Weights of a small transformer language model: 18 layers.
Each number is 500 + 40 x the weight over the matrix's rms, rounded and kept within 0 to 999. Layers, rows and columns count from 0. Numbers have three digits each.

# layer 6 MLP down, 256x512, rms 0.177, rows 55-163, columns 256-383
503525508500392496485493489444475500447491461534560514471482519479525429455562492465481442461524493468538577486480512497488468536454507528545554499533566448465529509486488441509598480574434453456471602498527536525502531531424519549522416548574491492476540474526458476516481483486490473539543493516497473476536447523514532530536504524536542492457489532488517538497463565566518486483484
566466501540522507574493563484502517444525472540462499515487527533582495515500530475485476565560535493517498505448527486472493494531486469447406457567468465477465460491501518513543476522459521450536554542459437479545503449476446515514562597462500473426514503487460470470464490458527483464409430549564445477487515489543443474566519490520573502502541507539554479529520496488459469487537
459478485505478496521535522490491433446487493563522476484535519505564555506507457527577535507478455518507455517515534502522493510512507509565547513535465582551427544480554487531508546448510520470534500493454512455505481442505541480521433477502529439480447520470486518530461524487519491497532536555535488455495535461457551434439516499519405486408439501529500594511433544552576533470531
432448535480456452499520497479535487544464478518581474567481453534506495467509600528556470590521570491543466493539515503550491537485563425558463500478551479476487490454502573469505460452507496421496508523492442432556518487525472576506508536465558487484501530509469498494564510480517477536514550471572588509489450553484518549502514519416519531515428467498434523437563487510424541591496
493492588536515483513543531486512528521547539523541482449512495445490539516527487506541504512464541527496466415515493576501531431484454435513545484426504502570520468492545496515500461466554486537573471534518419523410554466503502494489373585517558560475452509441523462489529469518502496565571468470540475478482549483528525409468535591579519490540409533510487546534475438522439507446542
588492509411495443477516526538511526474422430497508497474513543549476494445452514479476498462524494440498436465538510499548489492411505561470491505478439501514497549529521533498472567490509489493483497501516537514515554493513514412585547447491530480521469491476459476544552501414553504517488537451458521498588469444489548458501443497503485539535467539548510457484444493472479424555460
539448517584508485483496505432502410477527543558470620504506491467493490461479526578520521459525485490531538526562551486495558493470457493486485439476519479444510496500493505514455537578497489466448563462475513539465494506528503481453528433477538490503564572509487526550491537452456560503531453538503530494482433492449563522504527497471570560507563550513536538531460588458518521486495
501547491464490498509525486475515488562493483497505438465405486543518515487513552453453520475456521482522434446527524530512550546467510557496486474577442557460517507544450553528492500539521491505564533485529480496568506517478471517491508521491445482515458470498482507491488541524464512527532423501537450508470478513461467525568486543534602494503472437536493528565479570457461498515564
517533506428493545501468503523483542472501466489500542455538598497502577460468543386460477533516474531473536507546513462578614508506421498500449513519513560483520521534519570506558523456525511490552535473468505475473478571533518507455477499381507522469478427523479518472524441500496440537444536417522562479555517470567556508456484424463466528522491494545487552496471538501473535506437
521527508481446530502510520503544495504441493552506539519555426538489471518580453488501510433450480452515463427530507527452459494427512482442510478570487576471515518498453459463511456445514489469445487497488506514531524428531474509470528535479542519508499546526475511494514513511457470449534517483508483531523532490463491564484500538528524493479516558523499520458515568513519499472585
486498498520505512534517491439530536470489509514499523548487530560521480491526538568547500475516503515462513436471524456548508484366418537501467575570495546480601539479513523483536495522567548459440552536569580411548518458565514423532459506548422494469501509456573533453470568499534456531487458450518405480514474518539451481510445448550553440563506507530529449538524475571550498483501
484474441437448498473491557554424491535487510513431517536464426604445485453531521510511515439536481494510544550477449508545377480580437455523625460556495433487532512495555452450521517448533517462505443493576443501551482522571541575505532495494500554509466439512550513503439487529471482590505520480455534473476456451495471492451583496534512546503511586446442447490491422470460504529476
501438515542483514565515435537459524504512480520511541415497496516479584509451476503535528453557448508468430491473501532469521578417480561515531436487499489550424454467550536564547494477467530452457513540485531529528544539488469467555511542508503491393507508448525544498498547472433512541456426498471478511446509498507635490519490537564506582500520500531513458501567481485492520519507
516478502391532452508460453486514518487481520505455525546518476493489532507487453581476495499513520506484554468454521495464491498435468499509483554393537558476505413478533563527475426503499525494436494477551522502502502440495526547502475534575466572476485480526499472521412593525481515505543406521499480563527549503541467458461491424468469506598516549406491470510541466506518505498559
472530484503483512542533536525522496550493494467474559500456499476507526439528479451531533442466501580491458450453511517454459493557489491513474487529468465563486487557461528536460453553503549574535493538553545499522506475425529481477572415586572504497507452527465557573463476553467547464500462500499467492436433487507458522507432575448429511474550541536451562508487480522514438442545
465515543480528516527514488538522422497481513457498488523496549480565476533462582527566589462424456474558501533552541517540505522495513564491509532446493502432546475455525467484523525463532557513512506487538564496483560446535487517560503509506490441499536487496428583482494506523498513547515545467479482515505477432439505462505460542532452497461475533533588521520539466510538524494481
453506450510571507466525521465522480540498522522554468556506498478532530570508491445531573498449562536522497435569493465485526506468411523488447541469484485556531535512509507480462526581480544475508549462495460547491518583559517492497573432514516528462549526517550474525493496514471542482479531502509520532420492475546410513533518497491523470530557530494458461481548476547445481473490
472529559459477555525443475460475421533478504557428497510457489488525515491532491500458470542495533493574496469486521498533474473445446491558540489558539446477521476465518524564447542538520524564546440445534531482473406459469538474539476549517446484487548513478524563509507445554568455473526481520499461505523549538532536467465486451490402500502583526505579531486511522470500521549568
472488437472505426526461536466459499503529520557469428509485530503490490498498558539583496511426461538537557491484529457461496587566517456530504531536405483495464465560468487547529437518493556464490503468502442483559489459458493514528545459511553473531497534525559524505527522493493520532415498478483492495504432454504434503498478501510422452460434547513495493495531496556501501536461
507426511541482504590560477569451532438506495502454579501500452495519531494530599541599484560532457520503481493529509516470553553503508444535514550472474536456511504545521513458478548465534444443548547505548487486468511531421580479543588503486516576522536475530496554457477507461432493544448507462465451438567567581546479553541494560506510549523475577528442548562486470518521502513479
503499501583467488483474506530501491537485542518457504493458606456450474470449544504518483473503584483525460527458460467458526455513495510497586585503450463500400512534521502432539512471546530436452552496506460523564473533465517484537526536441491547531597540562491533501473506508506537541560500471515437510533563509453466487543551522530529488496640574480456468505575458481559500507477
528541429495502502439452473521467493510464550521450473520527445556496457544527568495525466502473556474478483498588461573545551503480429570485507514457513493496498495477490530538510461562471501495501496444586537446470539481511516535509468465528541550563457427559568441481481505508501494549480473481519482548537489595568506556490491429485545529521499577494535501453500515594507459464436
464459592510504511435469541481467528476530504503510471520538500510472524534488484515456571500503429480505595408466477475554511494538475538412555538480523514574470513490534497544457487498462435570565470544465504431508508530479539490467468424564557528493553480459545497458454472500520531508482516548529500445522452436507550474543475477503529515504479498562431514512492428535513481567414
573466507429503461532541475519476481498513461536550461457529468498585512483524534504480484505564520562499517470494482529477498461512445559516523489479465520490456500537561519470481548528481474485557531460470527479506469530445490429552499482434493552557528510542489443496439516500485407556487493521523493523482528516540518495555465502474573459509484494525519486492524506567415495539456
545451529510521555390572566504504526511507590492456498474515506532463540478526445525537550474547439480434448518451489496506551486513485511502483589465557482450454506442540502422492509498465528421511483521562530548474493463442470526522522494521548515495491493520563479464489503490488438450565522541461490478512436529465452453480489524493553546437468477525476402504496481437484513560485
542484491562455454527522461508519527475568389551504501555483506533565482540501512446428586457486527513540479530516506492461483500548474485488488464516459536468511526463574502509434451569503465529501497485564494490492518474503503439433520491495453600556506492540443440546533486475510564488534570486488497462481536448571467552469534472486489496527587496440548476525464474523508410497547
508462515477502452615413484472553529471508492502469490492521563524497502441493532491520556476492458500466535460455573499539498499561535555448539473557536568502483570587535538491497469518537581510565504490552463476504522572502471486472505484535500514432434500506502527525438472498567542545515514546526496512504493502494535479488474570545516468512553548475440444490454447553494516450482
455579502530473460491544504527499455492534512529559469478523520491544434434534545492567459537482541572463520528455419494506528494576513497505511515456457483440590518497497464491587484455483505551506445466453396506534506520460497517485435528508513472391471604522488475410529504482504479452540472493423475538599561455449460452521510525521494558503521506454449574524455488527482500463555
512427548503572517483424522557504464428529526476508499423501461577518489434521476511462506496420532449530504478492524502508570538558515570508620485491518531423497466482505504507557535490533424524441528471556405546504471515513492487518424541462519468503506515476481475421501466509380469534502421505531513576512488491443516578483430519467460465485488508482489494510505517467417506485465
553522485497389543457456447523471475569443433511511466601479514529559550483426486528487468577500436543478513484480490404543515518530496500533486533470472543455579474550543551562588532521487518519447388545561489464551560555517521489390514523558474499509512592510447492485485543486507481474516461453447476494477521503507485577564500482491485517475538527467498393421479510565564416489503
500511490476542532496494486545530453455504534534458523551413514507508490586526416474428444542513437516474543573499538527521484525489503606531521563509503391574537492512509498465488522458535584573516526481510503494420454467497499566495503482460524482558474551550521459483468478512435471497532429500534474530608488521549507529488527523517482538487575583431556548481512510515446472489542
536617491561560480498477490461454510529506504483449503428539500550488527507521532515555485462528478477544486504495465499579463488529519469465528459547556491480506543520603456521526508483498504466436498531522475476530486501554512515531480533442450481470482524477453515548456521481505492432466511505468422501434523485517507504462562504470486534465427516489513470457512579492588507458578
538465459521447498465559409466520458498489574529526419498620516506459526530481529512481537470463429461486546548569541482488496492465494485514476437503505558512493510479467513516528464532460532579550440507532482555511489481593445580484466468415504535487487594477430568508528550456523439514514531542482522514436532532494469470490499489546477525513443507492538490483502533484528425390410
543416472530536476432519466580422501519485473476466499475439532524483504494483500519490496507557483466505522517497496491437461521507511447473493505447536458495546450494478495498445504481456539487523500514463550543444449526509494537545519448473385526588448518538538512503489530390518516485477486521529519553521558540535485497525481549456484514385529482476536614484581492532517548470533
513489560566418518473468533485456458476500549539529492459506536434521559502576502474449439406469555492448495585406461563513554480506488528484512488533520445459465515575470488489446399468524466426532553542448569511577490457472446478465520521529528449465516492503519463518505472452528493545484550462519601564522493431508499470505555538504415450510508508546521534549453476451508541502502
462486557476545566431519455480501470525508539519546486445478457468529470416516442494527533413513485472503573498500453508482507516516451504475472463552483568521522580481528515514443490523509498524496439503482494600443531498520443509501478521483531539489558448505500490473435501489520460576431518521521452512430470507530552480531478532552541456471479475427529517528395464542439405455509
506481486486535515509509524520510537517526497498416511506488473490407493484562473502552522480518489498506455535549451516492534497521540482548510538539521530404483490453431471439486449446574473513545496504543440487531527521449503516473546419487569493516508559521459573551527494497594481531514528465485547505527560549521499537486474514428482525500543468474485493433524504492461505445513
492502416521518502563547462512499482485438456424482473530497533532414502509534530479539478492440581545541474562510504484522545483578526446564533517486498431482464542447530459505475475558530505486471565476524432481488475498444515525475473574551436472502556536494457454544526462531473527496516477486496467498508551487460433526458523512594627508469498491511493442458515504567492541467536
488481504487459549446517552522520498451439516502500488444581483540492501469510482485478507514447580498496568489489514411528522546496462518508478429549451470472504511603517548512523524531502541458420479506469483570513501548493517584451534406555537477538486513543461499517478561499469528501527474491517555576505550490550499494521485463455456485456452442516530536521581470514417452485485
477522503430459447463537519478548472519458460487487465551535542466582492568510539440489546485585503515446539520527550465489529492511457423520500485484437526517509503521467510586529524522502412409506467480492479533562488477516574516505532529481621486471504523555506516530519474498506442564457520537502417527487500522505525401442506534468528449482530557435529477563493468504482512552474
550498474496492556535559561508522465504473447390492464531494533521434529493505544489507502525474559476490544511448489534505494500484468523486483470614531455434519438535516501501484441576523469443464472454487511553496526461506545499498520425519552479519466517424542479476399486478417500418500492491538541509478476530500481489524468524516471467536440455509498531511518452516546504479508
389525402513548471478512486490503513444468512494509532546486515562498482457549440467466526544472516553558503467505474548472488492492490441538502488410497473400466502490569586452425464610412496546518504543505464523512569464500436458505436493525531500587489465559459532536579500462479550471461515487553514526509550481512495496544535492593501513515460581500525514496464488462466473481480
485482566534429451515445455569516474505492485553535458494486557475517442496525541483525396473470472474525470406449483549450514489510506491477469493516549439476518518516450441448547445533497488510544527463525463553572476531493398514542525621535472400498549483518470482485551559563567436450452469565523528511553477517497478522502521522490554411461553453462506482508512520509396445536486
562533491524526490540538472511571456467492477545490508473536531456557556460480561532526487435459529494466537458499525451529465470552448496525512498572491552482488484487499519516564457536543503551507525547467497433493556473461466415493532518551506472492450521513496560485519544484468434532541548522490481503483468489437487535540543460516518453518521547477509514494501511546453458595518
517516494441557521583482466525498435510583517537491517528471479568539518467433567537523486503511556506466498489466478485538568476484564425484469488541449484519477445448524533482476547492533528570427469521463526566533489505436442589489494571520494499456502512511517525473509496472492483598530510480441531509520535519479466454550455584571541500491496429429555524527496503491623485473522
499518545571461535499459551531512513560514499529526423570470452476472531489492570578541529441466579503517438482530468564494475529514545553452542544495407467505446425465531519562509523506579454487490449490439437433540479507527574535474552561407487589501503507505465536437422483549451477450440500504505545451485552474531510468445522531450527483507533460455599516545501497475513555518526
545475535547559490496475547522495488530516517580515462549539531521530559556527493548458479488503479502480479539511475520533585463485582499513365424528509525498515499516425512478456503403442449536523479495438490526483493530494550455525386510440506480576512510476501400495454452468493514433460465503569503474529506480545462494511459474521551568504484545508543533491475547466521515444572
502520512504494480550559412502494428411464464468462515462451517488466451461445514466561474433470578475473494537599479528538525470524567468500517535503575544500449559493492507549514487521472477428489510530512520588530464469520504492541487485520507478502447533530537508474544480512422528524462521543513524529419489544472518524457512433518502507538514512464474545514522488558548472528494
389477510498454482540535498448495451513459456478530488507439542457497469432547457491526462569412470469497498453507516493579574536502470481524472578560583477496466460546517480545416480532518444484567560503473541505546534583505529422485499481500485546542501442532556491450463527539461571439514461481494508538475476535500473513562503466531478456481459515510516504455491423483481527444493
445535565484494499424471569485473520510479454464572525499480489474511477518531546555544504513522467509566500405563459491456493544503526460476490497513583564485495463490476468431537463542524499520436554464440497507418441519509577465536509540522492486524548444486488527493525483583507568459520486494535550512407492430503494533453520450523500503519457500459527467547484482590540450473500
524546439425494587515507412524509546490478514481503507534536508465504486508445526583506542536499490572474452566503487562530578441584454490510491488453493538565529486450493517442484486504465492529469538509516626468450465598518468388484447501541531486511476516546434487540569543530550532457499494488525512576492508491509474476506499432519485402469478473553499542585538549532505497540441
549424496473479476528513501502569487494541533461496551539534490501582465541543458522535483489502455544502535485552514535473466443531499541492440533526518457508548504485470501503532482500598517541487542523556549440479480516476517447523531461537490452452513515396456440550535452539530545544517467492528444540458557480470509511548494553527418452522469514444521502498419507580445483511516
470486494506495444514515432488497551436551478554530509526456501496503486506575468499521482528440515529489486506520463562492512479567555455506487510530444498553467496441434440469471526571518385494511490497520548475485479497539453498497550481603505580522487555500454506478475498521531522507507437518494503546490474491523470448433528475534517474507500516511467462514489487525490438501582
462522498496556560494572461547464474496520491442460529472493547410475505500480523464474557506531503478428521449482511527473513474440523514538521569506496478504558508510433488481516499517534505517581505482504471492485477442480427520456465507522460441520506513455478488501494508489423520582498479516547543465464495498505496475466542512449579496544511438463560508485583508509450513485616
446513566519445441503560602574494505455550550506542543470470520533465493502518484531549467477485494511529461478466513475442461490516481509499455468525471504493543520477508519534477473455463509469468451543487528493519436454539564472449494443431503542472431491530557505486480527437448454475420492466473413557585481450508487494535511531495534464570517531513440470489543437444545492546476
395492516487463483517538561622497505573475476483453485504507520498519426483496492511483526494513514575462539524464532439538478478471556502496544520471399503465535525514506556459474518502491491468471490458445512470622481503526485517484505474442552520520512526514480458508548498499515486468515558507472564499516622568514462502486453523509552455479507486550484521558539443489552525545508
531476486493475535468540479564547505507600500532456562510462499424533528533504558490482559496482480466445450526516525521474473465526535520478586441449427410460518474437492463488408487511477482443472502513397593496453453432530534505487497528476579496504527537469492495517595472447512518544444507501508549512405482432453521529491550463488497496447551557441468477543499515558499533538464
512469493448466525495530524566540459511443520478438491468497518491518502549509495539529508456527481489479518437521411493583509489518517512498503518468464559519480470494441554457556551498524483523505529592515526575617533474519575502514555508509485531547487516558536492611508516441524507500543483497492472469561497514494423521554527524460525453608486492475459520460454497539494497482562
533589440534429470543494461533518539550500516440530579472460485506536511497512473493492550361528493512545454501531477491470548479474446496569538507503572426538550485464513430515450585531431425513472503476486527547490533505587452441450495496477507541546528441497554467490556478479507447466556455512519410530560555456497489552436549411508507525482571497536465503464528494521535447489471
532554538538474494464523490466510504472513548475513496548460513533460579532515500518439503556513517476537500614562497431524553449489507538595466485548417472392537504486482472534517514465506473511524469475403472493525426495497517510552500477520530461491555525548438486498485522509560469454429527523485513482499519442494471447455490464505505430537458516464462475466542551483486587606461
499463468470504519510517513496494372439586449519478445481523479518489416531506480509523521476502515510500453564570482562492477442478489475514478522505581449491480501511576493514493427436489508411516463536425537485530472500508481570574448525533505483465479494538494485560507539462497437507487517482559446444492477435484572489534509525495498532540460492482528486521504470511496535468531
448434472544533443501540505548516568507520474392473543552498479520470539424514428537480516521499505491429478456392511527526608491525526400518523486455470503493446525507411519470498541509496464492450492541519501485505526483443515512587518490514537506546469477500569505535443465488486471539448473505474549528435495502509389512509495469526458469479479481512492413473518529494409459517434
494482563487561499412420494529515505520466501573537468564417505561475491533430457484550477486514467458472466514545484520511473454482457535442505481522526484584521476543535546472500490456417545479527488444492510500458515507479501475460509474468518480441446499579528533560458412472584494571488474520452495447474462438420448416478498485430439565491544457531494518465451580502526448422460
479514415507440542523485562464492489515540503476506500508457460466508455487544517499563466529494518494518535530526512522481493574440521525475440551512494567502412495502423492561518540468469460504487454481484500520459526454489469514497460461526500476538471478479521483519393484540543555507498465560524492544544494543613528492543529455424603525489486550446550491475483484496503595527477
466561501582526522531479549470558508520505485484518446476508557432463556539560499569540510503464492517461464482543580489449533499417528488569560520511426502501491511479480542421463423524521521491459454453497528469563525474480474529474538468520434572574491466520454515464528459492416506531473486487507476482562509566522521547459421490544506460523550496429457517514512427493490519473549
467530478591502516540528479470474486531566495440514469401479507402497508485443498498472483502534456496570560509515533493447527542515579501453472471508490458465479543587459528527460511543466496464454482500481476514496528505482469491459433511563506453502544547469474537435511487472518461502541492513511531529493526517514539539534516510561538503407556482534500463497514476570489416536428
464518524481438465501520430512484489503533523395487513542565469596462467571530521515438491529505445495570464519507473471487448473528568490515468560521524498560496536449497497427539551541540510436483504552513486590443496520487508450445471437445475509530568431492515462546509500450492508465504542533489450508453590422500516521555495551486553505518547537500480506517487549453497459541569
603510577535547507532559516525550530524485476480511426528509488471459609481459461370492547466426520544436584551558538455422533433467569504478482474462501541516540506478416477527470538428500492525530538501567520481505568454470502539494562470510440510460515484521473503503567403537504470469523505482490637516496461512503450422472557500498507500472519460487565454527483507534439551539567
452512599502579491475542467466452457541569494457478534464530522529508481542521564532447445526482458472544582583565527559398502499528498532499492526473461497530536511458517525438463508546435537485437484536471523522470499439447508530509447463500515520521515507522474461506479441510519538558535510586511487507533505461495453441565465472460444536486470504481534550458422533563493470461528
555480428504492549572479455513478534524479515493490571435450431449592453542533514494505428427441577503467510405448550555478576459434483475540540490521428509496463469581582484472519452499441449513477409438504431604609473566582451413494524459542536546529481544501420451508455510481525533511470540442460546486509510575583514481494508536491501431470526534481501521531480549543517501522574
575495532475432544523472537527530563437492490495515471461520552539539518522474537481515484526446448537519523479562475532562490527518510505505468434434546533450541533500421555502523501514474453467501483544483503563541461488544525521505588553472496520529493441492500555464504511441521578482493518537460513484429459504471446497541522521592421411498451492472444543495494423499523495548502
488468486485532512483484477454544472583490461527487515545472469479526526520484502549487506499558526488458524434455419571475533436502520435519405520521451541544438537482465456527580447460476514503484494483528480534525468479448488519471513451460547539472530496462569544406533483502516461468460505413465449446538465433522545449517475481524420510502591551520469383499520528528512499495468
490521449514455462513530478489437521470551566537543502496508447517500449481475524464457478513496535545480488557518492532413489485502503497490578513453466431479553480503509593464486556538505472470604514487534471482497494485388500482504534540508539513488430523475556611464488525448448509494531484502510482610473550620482488470534469477551531569482520523500484498524510550508575512456588
482447557496511569532518585512572548463521538483500490475473442564498407509523455522528460511470530521523479512443483533542511522478497446500517493502478473463500464567521486473558521510490591499484542521522503532548506528408503506580418538521463471420523457442510524515482500508510512447510582496548498542548471548488529568527513515531549419492514470606465513593506533468481510507484
489542554485562540504438538534508566529481572526560486552552517495540541484480530521485508531537441461507549444457478490473507564430475468513468536550419497488516515464535527505541486485444467559459503494484501463479500505537545535461534523471466504520498536453465514523544527524501468485492515477499522515505450503546451536475470465501494506494529477515512553473504560496563534422496
515562484547502448440517533530471535407494531458512484398600476451493504492445492587496492468518468542420405458528551511486503461567556506475450504471490485458473476539451496538550517429511561530499485447559493550501454411526483509542501533517492545530570453462568503516525500436516503452484479523444491468484519431499494528530447557615512478515475525534459574532582486501488481450522
576483515460479509433511418627515524497541546565540547486551611466505456569566550517515528492483514529647434454466507409508553487415535500463520444422499473486446536517439561481476503499466403476551549516512512598522610474432523487469500489526468525538409429511516515466454528491486538500465425580458541546559520563568557513512504555528483511411444504498506525539525556605493486477382
495469508547561555469462526490545565590432524468475533539502512484495438517510541494529513609488514550570552450508546492540456491474431508544573541510472561551568531489476493491513512500460478482589425460573389502494552520507479463517516487445474429509524496458545432513542503570566523567498516523517482502530505454504577550463490526503482531523490491501518547504483491548375431496532
505490579472565449469511444468455509485474556519585515486532518454459469480480495518509455524576543503506520470529486477466505461536531525458539447484514433510572532555504526576504421536496502532506530518509517540465515453473463493534511482542460462477481475497569537575506458509502556529523481440493457478513478541531519526503462529481446497504503522583562464482492560537491455432514
514463517503460530510460511484493479439587499495520443522447498582500525534590546456486538550503485515497503482562413521524576514469557495510518502542540460585442445597482512544555537492528488487512487557509437510436500509543474469437531470605444446572467522561542501517528484543531513507475489527528494481459543467482466536515542440457499461530489476474532532535551540523444511499550
496555473443502423493469473543514487549510546447466485454447439567493566522490517499484516502451442547502505399515478475494422511448551590547490541488505519473469543440517471528468490467521551488475497540635494558419500479491494572544469507521467417551544515493408529508516437540401458543549528615500435510468457495544459522525576476491495478491486544463592493471470463509456476512430
502483502528522446517476449428461555450475482529539539492559511470512586533494572486475490486429582532441499550513516588512582558488544542486546485463525541512522388516554588559504453551460499515530529477463531519566433491498513469496497497506534505555453501479420380477577502504506535467473581530486461497600558455560441453579445468530502541549485531548478529503482520513510515514552
485525397535565495557533492497472493571557502470489515520550459499547464419493550455549559525507466544492450578514472583532562457521509503511463482497443549520601462525506538513500498475478501513486511493518495501438507486517512462535482541554546489503478475565486504561557487459491525490507515508573457491500468431456481487456521514512486477441536475519512516449577520514536509545580
584448523520576521370460451508500492503562415500548525491515486437509492521501546462531516471507452485542499467478576464445527549531523530462549431480508523571512520519484471535551516498566598474509503469508532511464498576517543525446509542455448447558499512528487475519521492442505497471492495460492501474418516452504508513534523515493524530446502571523495606515413526512480481467578
439489488495532577537479490589466531491489514587528492440575506521484479462511493514505418505519505475534528516440495520572523476459515422472451551443454541452464522472459578472504496464459434487498493529555558480462511530471537480535478478461507499553459538468493509571503526519542478518459502549554489513485465471427585506473517483489499464441489546560539500458543593530439478380497
455501544465447465466566544461488488497507379511441494560503465517468468526475462489499524508471452546523531424458546536430478572535561517496447467457479547484537549493484444576541545531441514456501490549532476510450510531465543516521470534562561467561515542503503484494462503472462504459503499587502452491493484491507463540413590513530509526508529490524502528515452493532519472508543
568455508519470513500500468491459536539512436566515471517500468538504497481464412448530500529494492542530440516596543445505508505524485548431521522486514541524549456508498481529450506502496482476530488527464430581497486540473566438502525490561512447474451508497519472518528503493526472506509500446499516567522524494502512528529549482450513519520514508471479528519501515529605526542512
470500481551428526444510484514557557516463547470519521458524486434509533534500492516538483505493475481598554471503538539605487489499500485517510512391500484478502420536544494553527500478573503523432502500418519390525513568504546434505485534482500450439500554559435491614546503515494500554506470456486494581582476481509556480501539513586563494423484448469487452447452458490504541494493
453494459528511548494476497455480488544492502493492492516449447446509483553519501524552523535518543551549554486522462489505507436499538566522456558477548549528525458444505477539511517541507539508478512525522447513515534514536513454483457452506459480526430510489484535505453460531443485552517455530500580517447461530432500476521423553637479508501489565466507455503553493483465529563530
553499431451494534545478442541573472495534526498505569549455555499496535556522529434477507441455536492518462542506535495514494487509508491415520534503526534496600452466461547560529590453482525444521580470535440458474479513492536541532518457494530550534611507528452547517435548568497520486530473508489502513384437490532577489452539501491467517477507505558449499468585535486482516462503
450531423540558532502490462522522500408482538511468492561497480499485514413466566538508567561473491556484589408558397442539515484523446568506485471527530502520563594523517502475469546498454510487534586492502510517453568537452469489481461576543456514470538471447448520510566484517574505471538461482507452490529486543544483551491466538517531491465476478519551476473531492540455500452519
481432485448451562521536573474507576522435530473474491547482521483476464505555491475503498573479439475433514510555503504501543501486462495520407490518557499562531542488434531461447488531471532513488456505549498494536556537468549477491515465432504431496491526489448400543468507491609575479466482511533521471488518544495584543478553527530493508507540466433475565554474591489533524550587
549503511456476419494556515523544502435400458429499508557467461514462460513469481502435456528543512499492527491524473478474477580464514460556399484468482532551518509530495498528527426465497533519463489477498447487487459569508510494510486573493460529472545483538462593463507527490483522536479584552507447558521571508464460495479479475506598525472501523564454503536515449496533533525466
566576555537501548497548418488569493434451543454467567512487528458524483480496454480568462499450497482470513494542502470538542515520502474510411494504452492462535532593550491503559545562495463506516473442443564429485515443453562405514497493505470507416455492460479486622507509478450560477498463542523488479479480481475535536491477445510454472434515505450566543550423534524508469499410
456462602481416560503554546518523459476443446524527414553519482504397475532440516556530497465495570552405515512541512545469535460582494541506498533518498520531487514516582518533495476491538553447486469489462521508576508563458445517544481479452510520436445509559461499486502531503529503514465493470489541455534535483534480519480483512499579476536561481501532456417465513475527506483546
455447452456497517492485480434509525544505484410470483482478419487514526533514520486513439494467569459502488439511446491519509557527546505494519459521424442455480478562537513446495517498537575504524471471549457536558488507515520510539514508497534427497454503564483542457533530442502488574480507501428528485555436549468480515530548534535474398507529537395513477567534443483532508551524
475484540414501482519536505491561579492452508519473528467606494480533433473491553505464539458483487526467453497564411536527434431512474463476535501474461532501533459467513485384494535473460468512446534506495488512429484443446519508497443496476486439481534530443511611468502514468484508508509621529461485508450503464472558495501513500535497529581540539458461473536408548527524544450493
478500527449519460514541483511513436448491443506499548416523547562561484466525485555561513570474454513534500526543548459490494520406460497535570473574519449418481514454515501453513489463529460467505458568484552497470587584536467509531503419527518503494556454495476541492480505417479568488479531505567529476551507413449440549518470440545497486551454475482450491448529469489540522481446
520417484467435526487502596535474529508488526536548523459603512499568458474487512527454567399568443399500545518548497470415457457488388436486519535501505469462438486435475535492561547515542521504471512521456480464418505484557458495518538543585439590546588537559525500514491503540520502532504570484504462475454534441454513480469465497498501535557486510457412582571492460475535516451526
504512557464466488461477518464495443479510458518576500469555499477432478462514440589518501503536559525543558466456576512471525447527497498492473507558495550508539545546496473564537533486552489479423488526547443520465472627515534484466514505445563516507519468446464535526563440510448512492468521509470528526508508491513490480505576498512525524511529407528464431469492528612533441569501
503505526542474453486532513455498450493469487529546449424570493533505554567569561493509443534458503533503478459494467502431497482500459459489546573459522458433453446525444541540520510503450497507469426477446486520549426489473479555550513477571548487495471526450518550512546470493502499521563513502425442508485482548521466527442447490508483502469525481559542485528526462475526440480429
465539536497530405481496557512494437524513487507537502513575487477528518487544548421488522546498489476516503478487504517498502548499455487522455444547513504481444601561510545433444452508514527505487505491504455535482506521411451507453490541520480531450529508458455524533500524511507437525527517515509504589489510453524493506544431518469537550485488483498552530508519476481447470556466
516450500518435499512527516482579510527546470521484540477534463487535560500507536499485468515516519423441499436473482555510590477475543451475423519515463492492512582466507505488492554533511411513520556444515479485491445514506531444566470486444500527419553574502456541425546559391538482548469441539473559471465522429512445487489513544493557521493458564440536517550512497501529531497451
484440528512513485505495474498528444590464461447542533520514505469593497564475536473508479500512497519467494496496469539504533485484504581493442444501433496520478535522477525549510479502466455470484436453525497520567498480484402461465562445464469545536502469526600437473504525504551485525483439496514472560495509462549535480455518477462514485478465493528486527467534565454455535526470
502579514492523538499491477567508525533534554532493526514458447563457491468446532455412510459547415495425489428523474410543494543476440460452510516450518471556522466546444485487480546425443558485576448416490467485538477476496517462524444517599399532516480517499454547619454501589493491518555602512496491525504505482386511483499553550559427473499543490517506491606497482499520470445461
496489493485605493546524484489500455454469490424464450535531462511511446488597435498536549540526474553479560553535551530575516518476409514560495468464497512504483519479500561501577548499502491490516552494496466493462493477509513508506525531483452512426498444513552453516553453484520570531505505476532527436517441512504480474505520525504412479439501527484452517473478472516495483449471
479529494523486502502458491521529607552428505476530465538472467455527508565494558521458515617513474490520487469501506504477548473556481531518487437476516491496468556504505495490492476509517457500554467503459522497466479480514482487484485469499464411542551494489556519537502422493459509480487527463522457526504488468541514511551486472462503486497469481494542536504494551517423518482483
513553599447482483429550512435515557479548530499547458529557487529527597500484459474525551468586390406458533518470518538542506504512490485570490445550431529502469485528507476486503474471527496467553543507484515506499494476404496473442499486527462530501454504581526501500505454449474442507559455506527513434497513565504551426484575460489512444517511435476545500543482492548517497545558
490500525485429485522443497502500515488448483485500527501461462521472598477481505529469472551574518476563562508493548520496479471501483455478495448543540478387584494530498503522542548494459478474506504546464475493500493488429505549541485454484471463486474493574486517525445490462511492486528512465486507538543486537518397502414546424527451522484542550543425447505553514517491546522486